Part of a small language model's weights: width 192, normalized queries and keys.
Each number is 500 + 50 x the weight over its row's rms, rounded and kept within 0 to 999. Layers, rows and columns count from 0. Numbers have three digits each. The size before them is the row's rms in percent of the matrix's.

# gate: layer 3 MLP gate, 512x192, rms 0.156, rows 29-95, columns 128-191
# up: layer 3 MLP up, 512x192, rms 0.15, rows 29-95, columns 128-191
# down: layer 3 MLP down (transposed), 512x192, rms 0.137, rows 29-94, columns 128-191
gate29 115:433537537545445414580460448449459518479530399540557506452465484553594469476503500484491476519599419506551500535492433501548341458443512549520503563465574494399510447489480386528495558490460585
up29 118:566573479529463619570471498552494489447578493412454536490546445464465481411446464538495476530514500586536461410606479478440556443444517514496528408522429518523476466488534485509509432463489491
down29 101:534510443531472525516362475486448500491460493529532484448573552493600536613483417484518574535478483454555451621477482494468563534487444479548538416438479429586571586525496515442410519430546522
gate30 101:468550426500492470581454514508492413532494468483441545501555520460506476434546528535438480474364447524569469550514438437448436441459475490490403505631518478552440497515468461499450412404562495
up30 103:538563462458505443628503469527540546476535683474517496501533419398516440468542467547501606486481521450479471530506455560468514483537507517457489461418506547529495598475426487406435606520490522
down30 103:491506531438579531480528555419467629500570600529522506474531595552536485510576534532532587458509511564548528407535463370526516468528448447509495580477512495540497520489436502593473511601490470
gate31 114:582533486546601522552582464410553544508497469489496567496488517482574562470440474509449517492573560512496364539474526515469470440566403566543563571459485458452579421562533500499485486452513568
up31 118:470451478545499547596607520534492575574456502517466449450443485517424519474450410529559494493500523579518483482512464491374526435426487480428492498601507489595595443515563526595544491586511412
down31 098:434497461468520479459626501551495522502612465454485444461501548501399567472506436513538417482555438483500464463452537465554459487526456520384613451545544499453449588493475507520480521491473464
gate32 098:492527537469444456503518591453504481521458500500472466492479484508548486482575488420500463485522474496511481498441428467508579532530534518482466457457416568482479469410534446500527468454605407
up32 094:406471483540476494478503568396439595488413448446433515459436468459575483562550497506568473569619537435452520504462405453524446473503483519453538386553464514462535478478475470503494483431486459
down32 099:452489536509556516507523534602572449512507448476550546545597600551515559533453500494462456468519592563515415453487516448511454524500509473491537520574442530529443522519506475489540437479503444
gate33 090:456433629464600566504545489519464516524510557408418514525488459516461525435480422489561403459528541472602585565558506423511412479516428578534463437499484549464476447557435515503488436531474501
up33 090:496518488462576441458465443479467516492540520499497441548594524450490568427465470549545489547571466582504534494493518414464486465554526478528498455558478452527464541495490490482429504484467492
down33 100:514539494553529456429582489557442577568451337482547518447507498598515460491471610503491471552506473542460487482559435456502547555472545525485504495463574548484513481476464504502466468503496556
gate34 105:508481516542518549444453466451495533509549540524545561591590458528539469505501535523486337484578512483463458535534510550513472565565433575420515509473498601531513440534471508501460416577460501
up34 105:531516534585518539547542538508509541435564519496480538479577563507482569556483567548468485482521561534505491526497516515458479452534560574536507480577376458520534493579431562460494406478526506
down34 095:555491495458495510451521431503422385475495410491413455522485467496508550545512454421474511527525541487613560444510492596537471583483550494535489379544552471436477469476501434461456621505480500
gate35 093:499553495540496518505495565544530562513490524527542476513529454510522528471496496502574605526600455521479410512466565505511436443504492476462478495523566469386518485509438539528445469465531546
up35 092:421552457434576556511610485517623500550596553520514541485673519454460604582535503546506549511611492541517448494489508433467465549496488550514475504510506456518433449500492481433511419556405478
down35 095:519571447478500573562500419502466608510468452512461524509506449468537552474402462394427444548500449481463546556524495511525412549481587558573554525478487493477532576492503508477442519536531540
gate36 099:478539547523483522519477549460555492463535534479531472429620461527502489550500522488540500421494482488492607490498582499456426504481555449464529540467463588546455515551544490527424496461396483
up36 094:468454521472464394445433485483517551522604543552486490387461541552476478490502471498453410490530456528448457453458550580579509511635529465528418523486568609452563487471545435460457495557543484
down36 099:452554501431502562450614411499432508487459481545513564449467522448446441505556487520512538415520580478454471478542528477460432415555519475521412546499460469530546596459486464439578527393535487
gate37 099:553564535499495494522534532461428494517592482408471497509571649430450524492405470428517536555453534469541497569566471512535430506484515459521441420450482533533559443457450525481477540454480555
up37 096:538523540505539540552426536467519525515531489502528493503489527422444483483503524536459449578536486537482453461496483476529507475511556524564496577498499501529457403487554411524526480571452525
down37 095:591532476508464413458622472496474475469570554389485516533503513464530478422469412516515501571547491443499585484482422506461460486409504383509524455555523437540541564537470475509501512520500491
gate38 114:516477551497544495445550491567492499518434503548473491468505551618407523522526525539578430509468470440430442489526489563476470536411475519506490482576468506480516443480468509462467495481482497
up38 107:519487452488588475498504502493462512416536464511364578585552456443618479466475464526543531403470496541464465432466460505522585515531464543511532502485586565566544588496490450535529384368495545
down38 108:481448480481507581556505491448383487516526476477471558478513534542456546525592528523473540584526488480480512512508483520401556523495464527525446455562461545474498425620574428380518637476502521
gate39 105:501494483556352490444527425532505493570491561458350488474478421467444495456443488487506557463600570451505447514589503559501577532544573556517517564464540526534451427512493552495425449506466549
up39 109:502562452536519478453527509583481523562459475485499476502515497501493440464591638496540539457471509486472481505553538604535514445492518424459474470512527444521413404480511520555409494490384530
down39 103:536505468500446439481596445477526405564462461463536453556503487502485556420452508552550409528534497514413513498470531480461553499501499570435591551552529495450431490488539466568514485468488454
gate40 101:501431467439503566471529499595408525535500521439440486550551425457392545458433457515397440499504371491421437449465495552574531459469460573570545559495500525530391599503601531459523514508532521
up40 100:458566477499436546552450451436440606494438432547467510451510504487548496440501491474580540499587487544498537551506519536611419498561565470552500574470584497483524495514489525550555521435497511
down40 104:441493422412570498487562474535369525482488469503454568514500501519532449442485480484381442465513435530464535585541518525547526539495503522405470539467434545508508542511575470468576476519491508
gate41 106:415459502545622481544558515603520448501505473554502523489528511592427550548477442488485512465489513452559470480536495535444525526589475551565501467498497479450393527449594503423522476419552475
up41 098:466501509493574523542485502506567594431539400469502524560418446483423589441562485441418466448573503547553524513454576492467553456584502477480516541387505431569483493390509429484469363527499424
down41 102:420510518444544545416500546501363473477427425519539455505502608421542553525445486409478469546476478453521440508462507564371539517462510488464486423492479499467481531494516492484617558449498586
gate42 112:469460485461430437542577524512476534560400403484550466531463508464511493520488513452497458507556529476504440567468487557477491481457477529540464516525468567427525509552457539552530493464524479
up42 104:567442551649532577490529557486523534536501500553586463468505397499511479525458516412493570494525428491543467478519434448446531562437442505498489462492422493457492499501611564503470555488641388
down42 113:574642423484452441486517529450461504452614534460448512510377609571439517478480480526471547467457463465391349483509497431530449559509509442476541474500387450436499498407417458491475527499542524
gate43 093:506434474489477544500481580388534443489480579496595465469502448487502516510459479537556460506511560628456445455448398496424551460700637518497495503555487538456521454402567523481558495422456506
up43 089:499473487414522567513523518545455485544527558510552476500500430461496495559461463532435446536524533468458509480545494423521548480556446487443523403521542570492535571531460575466514475444481445
down43 096:517506471455466496542471530407511555427427485587492503502551450533512459515499501584557403478538395609473507438546426550425443471514452604556539528446551473513522411458482531444564467481446456
gate44 093:452539513515476494450497492416513524513504478615464566481432458484502468494403460497420449474481367530503448562484512551514499521437427498539460403496483491440476438465496546494518519543543578
up44 098:492596543609515528503473429496561472450531434434535542455483536546479438488526528521538526470524425494483480453542513398539552451535508519472548599682503511470454460528580429502433584561410430
down44 093:501502489445440533574501500484651417423421571544495464482501463515430496514534551529476568585503561463426485532536493503532555505530567447497528432495564549467504432420485447535476583475485569
gate45 094:511468420536470503595503459530526495507562525527566546557537530538463559469510472606510566563421461451532489486502579534549476495477551522505543451563512469476539551526475513509478512529521596
up45 098:515516473466610506493542481492515497524528579487513493617434559413464496496457388491440619429486529482541534480550518553490524525507500517501395491513500413453438590468496514450496476491418547
down45 099:457554531488413452502484498575445447569386585490469526642515547552549551536411514528463559530557482459483586515486467482446462523524427503454527565503526414340564595549531601478555622509507392
gate46 099:506427352507469564481537487466498470527558441560493474483524482480501561488465379557473482492415468511431474504463605527508513456517478502474581494527553475563351479496508559559516414466485497
up46 095:469462626482553515553569509509483446479549464418480481441504528514537578526425486521572605462561476479493548534449494459487457458545573534550456489564502446487493563447450394537516495411456606
down46 103:438606491474536448475535460494511535511497542405412431487546486587493427631435488472535499474538539466561457450553505518509492610449435464508540510479501533476471493550393553475576519601483466
gate47 101:584395452504487445418506517484541397532426484405567545534464486552455452536523578508490536537534660636461508492477514505459562541523495505455516466485477428464524526377527407496517450517588494
up47 098:524549585487495552453502515384434478565449401511516508540437466504525423459553492422528450451463465490477441492490547507491470577457468434438548471495550504505480495505484506541492519416408528
down47 094:580532569462487543477525482387516530423566495520444593446504407534453547471544508513464512542471480515510422564458492495566478526488481458492459507493436526518497533491452433487516518494509529
gate48 110:520586423458508545506484483417532515580385567564473527436529472479471470534455506492527635551497436513452518490497501547463435564546505466530496488442538489523448514420532556462508476511442556
up48 107:596541506516475535410534431550415542475546470414576592427537504529476519552527531445476449460581571461536545524537542461514550459517548566529399489604533466519541586592507506540537489482444554
down48 101:535498602576503524495552454408572529449441562530504420422498486531502482497532460504530504481569513532505563590461434507549491525483456481543526527440528458480539483464484435522435472416448469
gate49 098:365519450511468492522480571479543510549426540483507540491448605492523570518471493420429550496406484541548406535432568497519479475544551465520459484418540534501476577487468414438449524482502550
up49 091:465521580483480429483452466489485551478511541468471590462519435487474486541479534601580435513521533510545542540488516579531454585443520541463549520564535542531549436496495569469556504521458410
down49 095:473464491491454480517495537477488557524477508393482511479566470522402396552534443569472478472498384497499499436500440506480425488522491531584512528435568526513574551450471438512473465475591496
gate50 105:566521523554501536490566505456398550472493492561523433482507470622463418491506491528376630521492463448555519481554478498582413518517480490527428546500535495549485474501495491511399494556498557
up50 107:632469507489469506473523541581366457467527458545494539502508533572490524469358462547471464481530441487563549477464541436575504551543463519531554492473543515551540488567457503549502510487435483
down50 101:395483457558536463543501491530620429491490530419413483538547488506512541400519521529468466534487502479505527499497437536550471469522592480471465524398555496363444484459508591507486509455513544
gate51 107:515520503541446446357611520488513601456510483633477456449562546511510504482556529539466566505425525502551523635459552556486441476491578547464528519483488450476473536522428541449467581475502419
up51 100:521583443537470482577512495350515441549472486474535535385537482474558501500476387498442473469520667544568558499468514494436508466415479564519471469441520532564582494560580367534544548390482543
down51 104:506402609488509511544576451560482530540495570479538443628469450518497513502419563510498445464510463514456432418485525427498512491476440464571478519557426573553444485511450502468584508474494552
gate52 106:465546469559484401463492486519530436481549485522473525420512411552488415547533500518523460432479539458434455578538470506507549446439463515460459517547460495490453448507480586550408367581517399
up52 105:443535541430571492436499405512506495568500505483431515479550453519454562410533610545620578438430457471477587470575539563427518482457476549511533464459534572588442504378523481482564478484550470
down52 097:349525527483469453504551489504606481510509548526494542469590461476501491544509467428492417477505583568457459537634478552512438367498480495484519502495555524426544521452434462475390449521538514
gate53 101:518465463491485492354523541387490507530559492497579501537506436472488511553444523598454433577472549503470448542463450499496495471564429447504465441511495527549555481437550524499492536530520476
up53 096:436579503574541507536481488635550539419438459521473527522372482480506452440549528570487498461517480582551446410519426542496551517478506499550467503499525433613409530500504529515528465457552484
down53 098:462470509561522513489457348459407514532450475497555498513514479484509473517471512531477551596441568424382499553497495554429447474541469481548545483518485580420548555529493413553461433445517543
gate54 088:583526443401421475499519483448420438523487412419526542445516499512501479584546429411444451628444504429426416574398544539541421431438504521398492602476514502457442487487470517469421534525596540
up54 096:424532439482474526530530579502485482450611539560504450582458536589468540534419527629420510526486498489391471445530520500485499484583519531566407526574489474562553544564513464585502486403439418
down54 098:486452482548523467452379504458488477519449453530534543432559544437639502484491525505571502446477517524602529528475514442485538553526427487450643459477493554538543461440422553539467421516543516
gate55 094:500456436502479453599476591463524488529544532486579439433502528571519527531401471561556417491487440488531534553525465469443553461477540583438527406525569574419518544554490544467520590431545518
up55 093:542514502488505470566522464532474426501446434512499474435481422546517464484520411396428539428545493474443516519429495497462454496513505589487503535494490456537524457523517577530454540566475413
down55 095:541503567538498506470523541448425568455514498511480522465546504586491471532556523599457513471453577496525580528415516519570446572546475484410561399510579516579522428475434463466503441477510474
gate56 099:589523464567466464441468458532513510437493517511439507551459536576391525544502494504441474494583553428471365514503525501515528472472433525498402400480506467461548426496494568551536464532565407
up56 097:529436446516582500457391507447458529404413512597472505581548471455443509590485431528537549582543563519539451510434434499476492566528487484532529563409512433558543447429603435511561472519518500
down56 098:522411474504452410518470442515439418498515564548405486548494463456490480638527578508544429348560442547539470511554480566447481435494505525522487462512523443486541490466494501506534619460503419
gate57 124:645536420530506415544435450577552399537398494503459427423487550467486510495534485555504465484492409553584444519474524494524460499485490513531537519603395477614537611536489473525514467493489526
up57 111:484473438436424469536458498470445526509436470421555472504552507409524485529461419525637412549623576452513488570529484485565490439422502434567507491457457559544517485495345545489438497497429449
down57 100:525523458530504575484409551540564470517521538548491542499411443490472458481517543532438488526500529414602561473521505534446556540502466423527461430482425500495574517569406447413547550487444461
gate58 102:511471533433529552496566426425559552549476525592445517357488437560490530486459483523548432516495545534500502564618521520524374611489538549563578432350461544533533385495533426518447491522479503
up58 111:471489531434539543526469455499481637491482521473588510477461506584523521542525501411560490505513579500523484523479539437577400515361542480453551549482622534494476450460521486558437531486543556
down58 110:519532530570541470484478508419549354491446510551516396515516538448521520511466498496481531470472408467428465531513537464515456533545515461504538531474540545522511426470519415479515524546548498
gate59 096:499514509528450516347469477495502427459529580545516452478473407471493599523423443559538471506500503427409510532485529438495493578476456497506479417503465551555568518508484493522562504516584409
up59 101:435503515505560476421600498519533525482588435543440508488521508469517491481547441506473567499513433454386460576450476530442454508533516419454538492482460457497627494491442477468425497516574569
down59 096:478464573572467500555511447532487504452495513541460551567489451563461511539376511501511453444473533524449549458539485501467539543490499461440469552627471526471436596535449488524499570487510450
gate60 090:444467552489452524458543550476542474458367530591404490509474514452446538506428467539483480471460515623453509551350509547447530536425476625470517534407564490525628461499470677498540513496469440
up60 084:520494558566571545416525532512525505462445554498508480552503487529494464537341493575481543553407473498559441535433567433494514507426545473536510501453563425510499504546511587509485441472432498
down60 095:424607486416478431563503516548493419474619501479483554463497496426536507475682427447513489498560595421488496522534444525444586558498406483421500532579452513477474492493519474479518471489500519
gate61 094:566510584571474395528475467506447440505549489585515487427523445505460528518466472489476445463437464513512551451528493476543526444440443388459566578539457489505408599454513515475494548353465510
up61 097:390512514543555409567537526476534500461587561528546579520442564569489508563527415479457570441563517497429530453418521451554541487612488420466567597450612436557504467446432558447457508509459505
down61 104:416483538485681506423472481488479509417539571450507542446481489506547552509505575450480505442556362468555513418462456537547510521545480472565475540460455527455430521531518555457531531432505543
gate62 098:501514479504538495461518598434511579517523526467484519522482484441437458563545517524548493413510535512440572527455544506433488474647560483437530479453574549583513454470559492457587433480491469
up62 095:446554542414544456522537481536541409435439495482513528534478539479481452536429532509564442573578501472445430449453490436526487576422508616531494491509510473451487514512573654455497510518527554
down62 100:457553441489511496572454521498590507433431516510448495442548478482461505470516626468439541559565582503509526515462555480482557521491569523604480438489523465525591473510573534426563505447515572
gate63 096:552330479566493452518552437514454451479487506548488514577501515530567519501471474575572505503510509436529494460429521561439335609502553427560500503462503481482570524526537532410572530499521511
up63 101:559491484565445528511529625593401522513539556582557519416533509446485519550493455464433552481478533475423556501406516469506545465520439555474441608548645463505536484515450453530473380548534499
down63 104:516525468466426466474446421470560518397605452442504494566509514501524501508531519490506472503494489500455439495544446464411514500492562465558484453467461586492539477590474469498548576538524593
gate64 092:481516529534467495511564494474408565533593528537482584521581543428446514441508502496503429581508531443425490503517483467467500453407414538602437544452546496491543523551521455462494524450527625
up64 101:442469432604478547554554563422556436594393466468567432474533535485442445615510498542485492445452568474539455546586478500484535493552579384539549470560446559494459493526445568513479504493555423
down64 103:506484525603537367547472494529526465523589530504563440490498465489484500490582497487531534494540464550504449555510556469491449562548557535585519452507446560534537431624525421449538518548451548
gate65 090:539489511523508610460481507491450448514439419588507444460480564531514516521470485599491495493459521569504422479460413488541388534488525542529515530470529411472557490479481543460453576491444500
up65 090:507540518477470398536513434391493457577559519551469610496465511501501546538497494433542582589480475529442524538493526518545576533484502403501553515523470548538431508535605433470497452406496470
down65 096:502564523555545531473458556437412382398467494452522496428520558557506510431450565526402435468458492534400469542394547472455497576520443412508497543521529496488518539467474542530498533433467494
gate66 103:521459466508489432484531440446501427471563533522529481462538536538499557529470457527488507558481563571528484524502417476553499486482531515445512386446459444460574561523455433405421575557489575
up66 097:434486497559576459470564497491408512559505408602550407540550498522443508446438470542487529473408586620520515471451464530583592454483508534435533550569429524432441499451597467481507540573485452
down66 108:502435522489564549539511546515401465545557484475506489574458530568518514560538456505461558452533488527482474501437479471464505486474560438476388440508415502509527428457530447498523450535447576
gate67 093:453486445585445420538515463413525517529442493478521461484484454523513557518456496512425502408502495489508474469441505425413504517456489471463514468545501442517477525472457559462548506589615446
up67 104:531492565544514562485485463461487457540448545398428455487569458592440497412468565386505387527481551563541443453550453403492494495484464511515429435554408504543506572522528535609535409477524469
down67 100:474574527447491511472500478492510534481497527437488497414504509492511407583541513457575573415560529461468471470493470442556469583533504585491480508506510464516604508431479393501510398546412547
gate68 107:530508474485477453511537502491569499457456477464552505466457535539498524561475465483403486444551480563422525543577458562528552499442446541486525538435601489594480521523433567435438508578513575
up68 091:420557475579474540436548548408589451498550558526394453486453461610547455532534510495474457490445514464511546517567380479540481490471456525498629537463527492529502433566393463542453526499485454
down68 099:458369526509459498490469543500549454535515492559496485534607508455509565460430549519555572530521561507449471413522450482479522516542607483602382493471471503490394603577432502435501447464397383
gate69 095:471473447536424531503474530407470551479546523401450538509507482540490507622471520459481557453564478486525513476407478599526440555540475505597426506400454490509543475497495464480474573526500466
up69 096:518508468486488439595520486477454462435507470530501484609393525528440538483526450437407483447514523450531447455399500564439450553515435509477503569545441480447519485475485459474549595465424451
down69 101:536484526521379481438499540560412384585564493536566536519535540494493508472556487530445566527437514484490455496429487476473399505528520507513479464523455432455569517497500480454463468543497535
gate70 093:584466554528429548501468456546466481524494403489522513447484488486385471496486467556464553484484472462559563491557420519562363461546465556496542527482536504524619503519541434519478422435418527
up70 089:496526535570564453423563548428551506634528499541563443483488444482484580493441491515402464558539388525519558476429537491438498488547569483524543458534515510529459566504487411478440563540515476
down70 101:504579505541552445517557473468537443401545456427561487492458564424430441563467454518498417554560489549493473554552556508519515535501550483406516471520526446469575515466492425546466464517555538
gate71 090:451520444624464592534494480530567574553529511534454524509448566431489459567488465474519536543479587581619549438471493501532490426573529497448473375527513488599478497480475428543434493571490439
up71 091:583463505464537520439499475479477522516571459421461502504539489513430585469505469435503465482452562511538470642510624479466550474511500555499475481479452511458569518466533445470477548577514594
down71 096:551572518498430476457426522462501471454519658407482544423522551533457572464475499464503560504512476530430573480482629464457565489414459450482440465516487494524542613612468407417431528421484500
gate72 091:479427519488430561509501522494511546488456533377649529447440441480473445441574446537457478530527512606440549504501518458480520489474471526452515441577488559539416430394532444484475518430530496
up72 084:469559481494463535488532491485508467560509477453487372532529440528534546556490485499561513481561538500521586476499451506519478476505533482500510524492477468479530581551587515484537432576511458
down72 095:460497478484509486473550590416588562511486503501457605440488560531501418477502509485423498433490467496462435509556453568467469504576466486456422571494532498571498572426412369490429438488545549
gate73 101:537618534579444554464499417436434508503485483426473487494490504529438526583490499489574401454465550559562435571495538373437470523475453481474517376466603557505547550490538521569499483482442537
up73 102:415553465508459467569491510473570496484515560436486568457587567539438423469498572515497434525539413463563541472502460611586512459550525460551516481470405394504488583499527515457467552441571516
down73 097:502480577495529405484374380450507486510424534555517433578540444489444585442543510506493527481409460498534533450500504446463625544485545484571436524396500519562415473526503484442445434455507482
gate74 092:488509470516585483505525435478447486460451580418525492387490532386498459526537531489527508506501510436453537447541552513442441491464553443627429455497490550444513542474561482457504521542519486
up74 102:455513432506440456484413439533527531513417500528532510495510403548525476534448564498448471496544468503509534514464552502583536506476519493472589449546432427481551560526452523478382582502435568
down74 105:477493473513499540599638534368435502492515616474434542495499593409472525457544487457472558491472483617453514460609444439429473429449532494502502481583508453517490495505483482539509535539532428
gate75 105:468552546485540427501445518430634507518441463508566458561491433546567509558543529467523538451520545533538558431378421519586470594514540470482566542440525468457540468578497433463517457534448508
up75 103:528472561529560556522493565622533544510429595436524540544496446441502511522583456499445533476465446532530528481412439465396559492468475456502609609506498509480516516517550464525557361493516498
down75 101:422504482538540504572549559540471553529591574368520591550479447527578498529525469450554550520524508529481436557513445559455447503534455484498513562572507382524517546485511549544545426462500472
gate76 100:516394486479515505569598538545464476546581550488557446528490561493493507523514498393435533417528537530577518471492510549477500631522511523494527530486576424503480503572547468558469444534581468
up76 104:518480428437576489545498526540577472495494607487518484483412456488573452528580491411513540523439513450506467522438420502423563450520484402445506476486466621526553431451582509424506517514534474
down76 111:547495526518516510440498525439496481524502466501444547477573427420440453423562522465566504520466509480526512500453508471569453507517496414495481488535650399504530506503610445508494449581472470
gate77 100:572562519611463426416560444465538497463608420528464584510530518502470389613540445382521481570440453477521592538463518587555401466441504479504387559458522446427483431605500502553506430525486555
up77 109:550521510482541534515522495573490500519423478500550454560515461525490519591531560429467476531497608529540597581528498518498423548476424475480480587520555552541502479557483614458552388504511585
down77 095:538496546457443492578520469521521477568524471447472439477552493428542512522454563471493484501489475502585549465461427595513494438519558583496507429475549548465522469450502507336471513416536476
gate78 088:448500499564508412522512559455507533473553492539486453498455453534553556442476472512506454439455474503495503501497580445487386576504520638486464524591536524447494477529518492535520524489575514
up78 088:501502453459512481530467495547484513486477542523470509486304588527520480525409479517417436474500473481417475554482461499589462454560529503443452593487625428427469462509454437553504491547503503
down78 096:540529510531474515465477494596519490489463415509508588551585510499538635530527438502509498534445475538491510477493509474550472565535464548507419600616590527492502467556540475544577436460545516
gate79 096:466463472463479495499461472516558427511507515426501525524423637463459425497513422476534480500487528568478520475520516439503589519535495587583511460532485648518496532518409468543447515502452363
up79 087:511510519563492485512538411450536603435468424424440579524442491540493436591474488518479514490431476471530530416540563446428458478457500692420436542495545488490477498528479515651417546581561539
down79 097:528536484524517491494429492464486492521482510590425624527532485487595524501549576478456426502503475414480468471466490496444498463544493507590505534490535566481545422521571452536560477604540440
gate80 107:500473520503537580470484481513475476453529498589485545530471465483480519391488607464469477569553486564489473475622495537482502455510511626553490493489555523505415452506577456528570456547496520
up80 098:498530598464532428534500500538508488537537522489461535520432500526494400503488508504496492358359408514522532597380493379484520394516490480478553475426446415542539388509550460513494599482513594
down80 097:558548457517518440457457509466504542548528551461513423536484524460448506489508419556548453540488553461563555423449444447462500445475518377442566410497545538470551564541499524522472458463533438
gate81 105:543525542405429456492454452565587517515452497514485491419468432464505424435388485421426451436459430502515435554477536618424530511525555519538477509562499475449482442528414535503425536485531465
up81 103:412475481490487465499489508493543487616516480520545448491541451608511574459482506450410630434467462482534473581443518439448560512516472462492539473382496526386457550544413519465492543503593468
down81 103:533529488565453505434489428490311454374509484511425589547472444482516458562458557501505442537456468491622475504523510543413480442454447572508512555474480518513434462510545495488575482549478557
gate82 102:551502456393476449506428484501460483514481469482474565454502562488440500546556486406515512531490493476492580540531474480406508450547422414408442525489590609474446533453495503526515534449552529
up82 092:538444525454503473504520476491564560517443508540445530502476460483463448589563444507483591512484498512522476553531461610482593512555440418402476497508534546551551433505494458430555547562512392
down82 099:568583519570560603495565518455497523438448554510554418517539501388529445565611510468529454435447520486537498512484571469448525489459423570580548540571469627567614450485490543471521477572420579
gate83 107:566391430454380513530488417518498563551575479546505538441493493452513561514461453561455486539500494529532531527525580442402529495502440478481514511513545536494464536487477586540437473485506413
up83 106:440499477565479597438472466535535424431535477540467501535521490519477489585549445552602459364469502462406559533500417551553566461531569481452527527508485527423556498456580453582544461435509537
down83 097:466473609492541468491438550524514457526496569480508540467513494530544392496480457439517552616542546556521460469435459448511467638486432526487573621580555433430533524494559537492444535594495527
gate84 080:462510534544549458469561473528628545433467520479447494433512443548513519494472508490456502508516546547530514546510514502464464517592530462482484443481430574524505528424484381489589547433477495
up84 084:591453549478474479507452494523529434554582594607490502526507586474472574355503482410478428502502469413493443487439454427482472466486448450460502543436471530383465576477486495609461591500492479
down84 091:509458494433599558492523397479417521522510491546479537589492440497536581481546435528465513455535412440489461551467428531469515438551433467432509476455425417425535592477537473576450564560549491
gate85 098:557473509523506469489508493531496503608601491546396412376438489510517543438519599531535552413419547514468541592530440476366604544453524405485554564466537491460470527510565432474493421497447467
up85 102:559536408453545482423477462458480461534462473407478599570540435545444487582549541490502474472461453464410451536397496551437490564485555479501504567528426498429538532505456542528390494525511471
down85 102:498530527468451548513520453455568456456519462514508472533383510494480509489479464515505501432444504510605561456513461499482551503430444432516603425531485546563411491493613409535508511516592468
gate86 117:505561497510411472510525493555450419499584447556472523467538503470454492512489457488478456595434361430484420578446599488482450446434431507511549477428543478437455522491488478463427485460560498
up86 114:471549550428611554521506478466604524439537526564456472550584411487463383494532463417467497503483556472418512539486504518604534490518464473538519525441548500425508465542519386397513528511466573
down86 103:493499484432515520538525541497460499483493575465438583470515534508531456574493443392532683450472465533541437508501477519554458512457501461401565576555414495597502512496423509434506515549486438
gate87 093:491391524477450535395591501427457567531534567540556515495526496456502532497537577518504528605618544590530527480511449441437495433563414548388505518559515617505510491495561550467516429465372516
up87 098:471587504586523459582433483498464539582474537436577482486512550444497508488523492516451497516549510528490584557471520532516513451400465557425547584529473410473420529457539579515426518481509485
down87 101:482483515548492478453508493537565519408544459374536515457556462545430445536577547519451546634550478511582455465439525482491462500515484579421473457470543558507520524477560626437460415494424409
gate88 110:444488512432381378567436495455563452549514510552505463506464445534507485475408482544566459527572480525439480517521487549507555509458640518538564430490472469501503454385541480502477604460445437
up88 106:489547521644524587402439384501442512506511404568491543547465493509499461548540486592487542492437441443538549544575485528486498517473478506508428540422517470576498442474444506497541363492319535
down88 096:517443539522480561503379452518383485528396594524532397537406595553542503491535512460478537488472502476399445493551521412482535556616616506474484476615412498481572506479538516436494544501453475
gate89 109:504450561478490556420524455408470541502518470472588495395589422532463593491498527516457448521526544396515491446551508473476451551385568503392484397523473486546566457497511468532477484474607494
up89 102:520462433442509555394562406452425440477447591534485391500449482535377610457549541428459558475551516490507525487521464549536494535526576434528557524431488557484578479454534427492478446574541473
down89 106:492555484553593537561598537514619603446499541503491455604428489469490466479558473474441475504472526582437512475424513569559459552497527482513492533478543508468437573534497488417527482521391511
gate90 108:481479462547497546432484461543532467467501463543564457452572420477477572470544428496386495521453470509555406497542457520446534547445447583537591479525547460502495451482529492427541504521507579
up90 106:513521455522458409486534492441557475485567446425512500336513448492517513503392429517549526521571511499522558532486457503532547466530458547494478475530531461560402523523459520580522484436520513
down90 104:474526470449474579441491519554530389494498569558467491493450475479459491451519506549530507545502485394481569439463539561443499449508487485527447527560498575496435540479496643522435510463410492
gate91 099:555563563497451464548515494530430487587367525547435557498557479475472458555507501535497442468464489390587480452481486527571545522372467439491493542548380523565586518426488509470474565478460450
up91 103:403460554478459550500536567484474489445553504583468483506489585473524463566484525439463546581446512560523490481476538402585430489577504447475421421479523455470486522418472441462365513478539472
down91 095:493520536460539520510384553609472454522468459487462483518421564557538532563482511404449545475433557518501421503487537419545452532532618510514506596503535450533471550467519487491494508466544490
gate92 102:448561514494502651569494322460519415480424447622493488459472485440502537550473486484486486484520451550510518442475573491406455524525484458528509519533484504536437543444446593577454480526551528
up92 098:547472536551511525586573532513417447387512446428484477468528509531503541481477519472587544487492437386456475462495455493437477449382372575622574446537427465436438479545494548510518468513473508
down92 099:539469468493530566467636587523407509464471504481476495494488460469568543457471564412513485499509535490528485516523588470521415470481395537542472443571445462488533489486542444454503539526494525
gate93 092:511512450455456474442565514487517520550526495617492499466495347395477518505477530531476399623516464374494486554533561509431441511562414471517403470463504503482457525529538390549460484553522492
up93 098:389520452615457523417530502440568474452390544560482511423542486560478458497481458483521519559525552465482437578528432552542544500444527567510501498515462529531499556522408589536468467445387504
down93 103:509433524453496439471504477620465526520547487569475504650549494524487584484515505537488469539475459481499466411512540518523536467518450540512514474569480517445540469491497565517528528564480510
gate94 087:465508606531493494419523554487597551472528594471490510458452513456581460512523525501517488485496473567493427529526518537569473498541472416539508611452450544469529546523411516490476379519412527
up94 089:531435522453439505397423516523551536585547568533507501432482530429555442488484519517470520482532423452454561490534525423497579425512447498543480472458512423493405594513529468541478587459418501
down94 095:440515444594528490379514447438460445437441468552558569471538528470544499558506516506521566475429456477436404501475501488473531516506530510447527490473424471465477538508530493502455496498457494
gate95 096:455581551488466569463536526481552569440527502486447476520402590447530540543542513563559573441488489486499579523421482544553443520573531516545457496528456563533433536461585542482552475547548464
up95 103:585434463537471441514524556450501423468494520586470513565536466504567535441531487434584440476499496554428511529511577463497461485490526535434462522403532489478467506545438436454414493409481565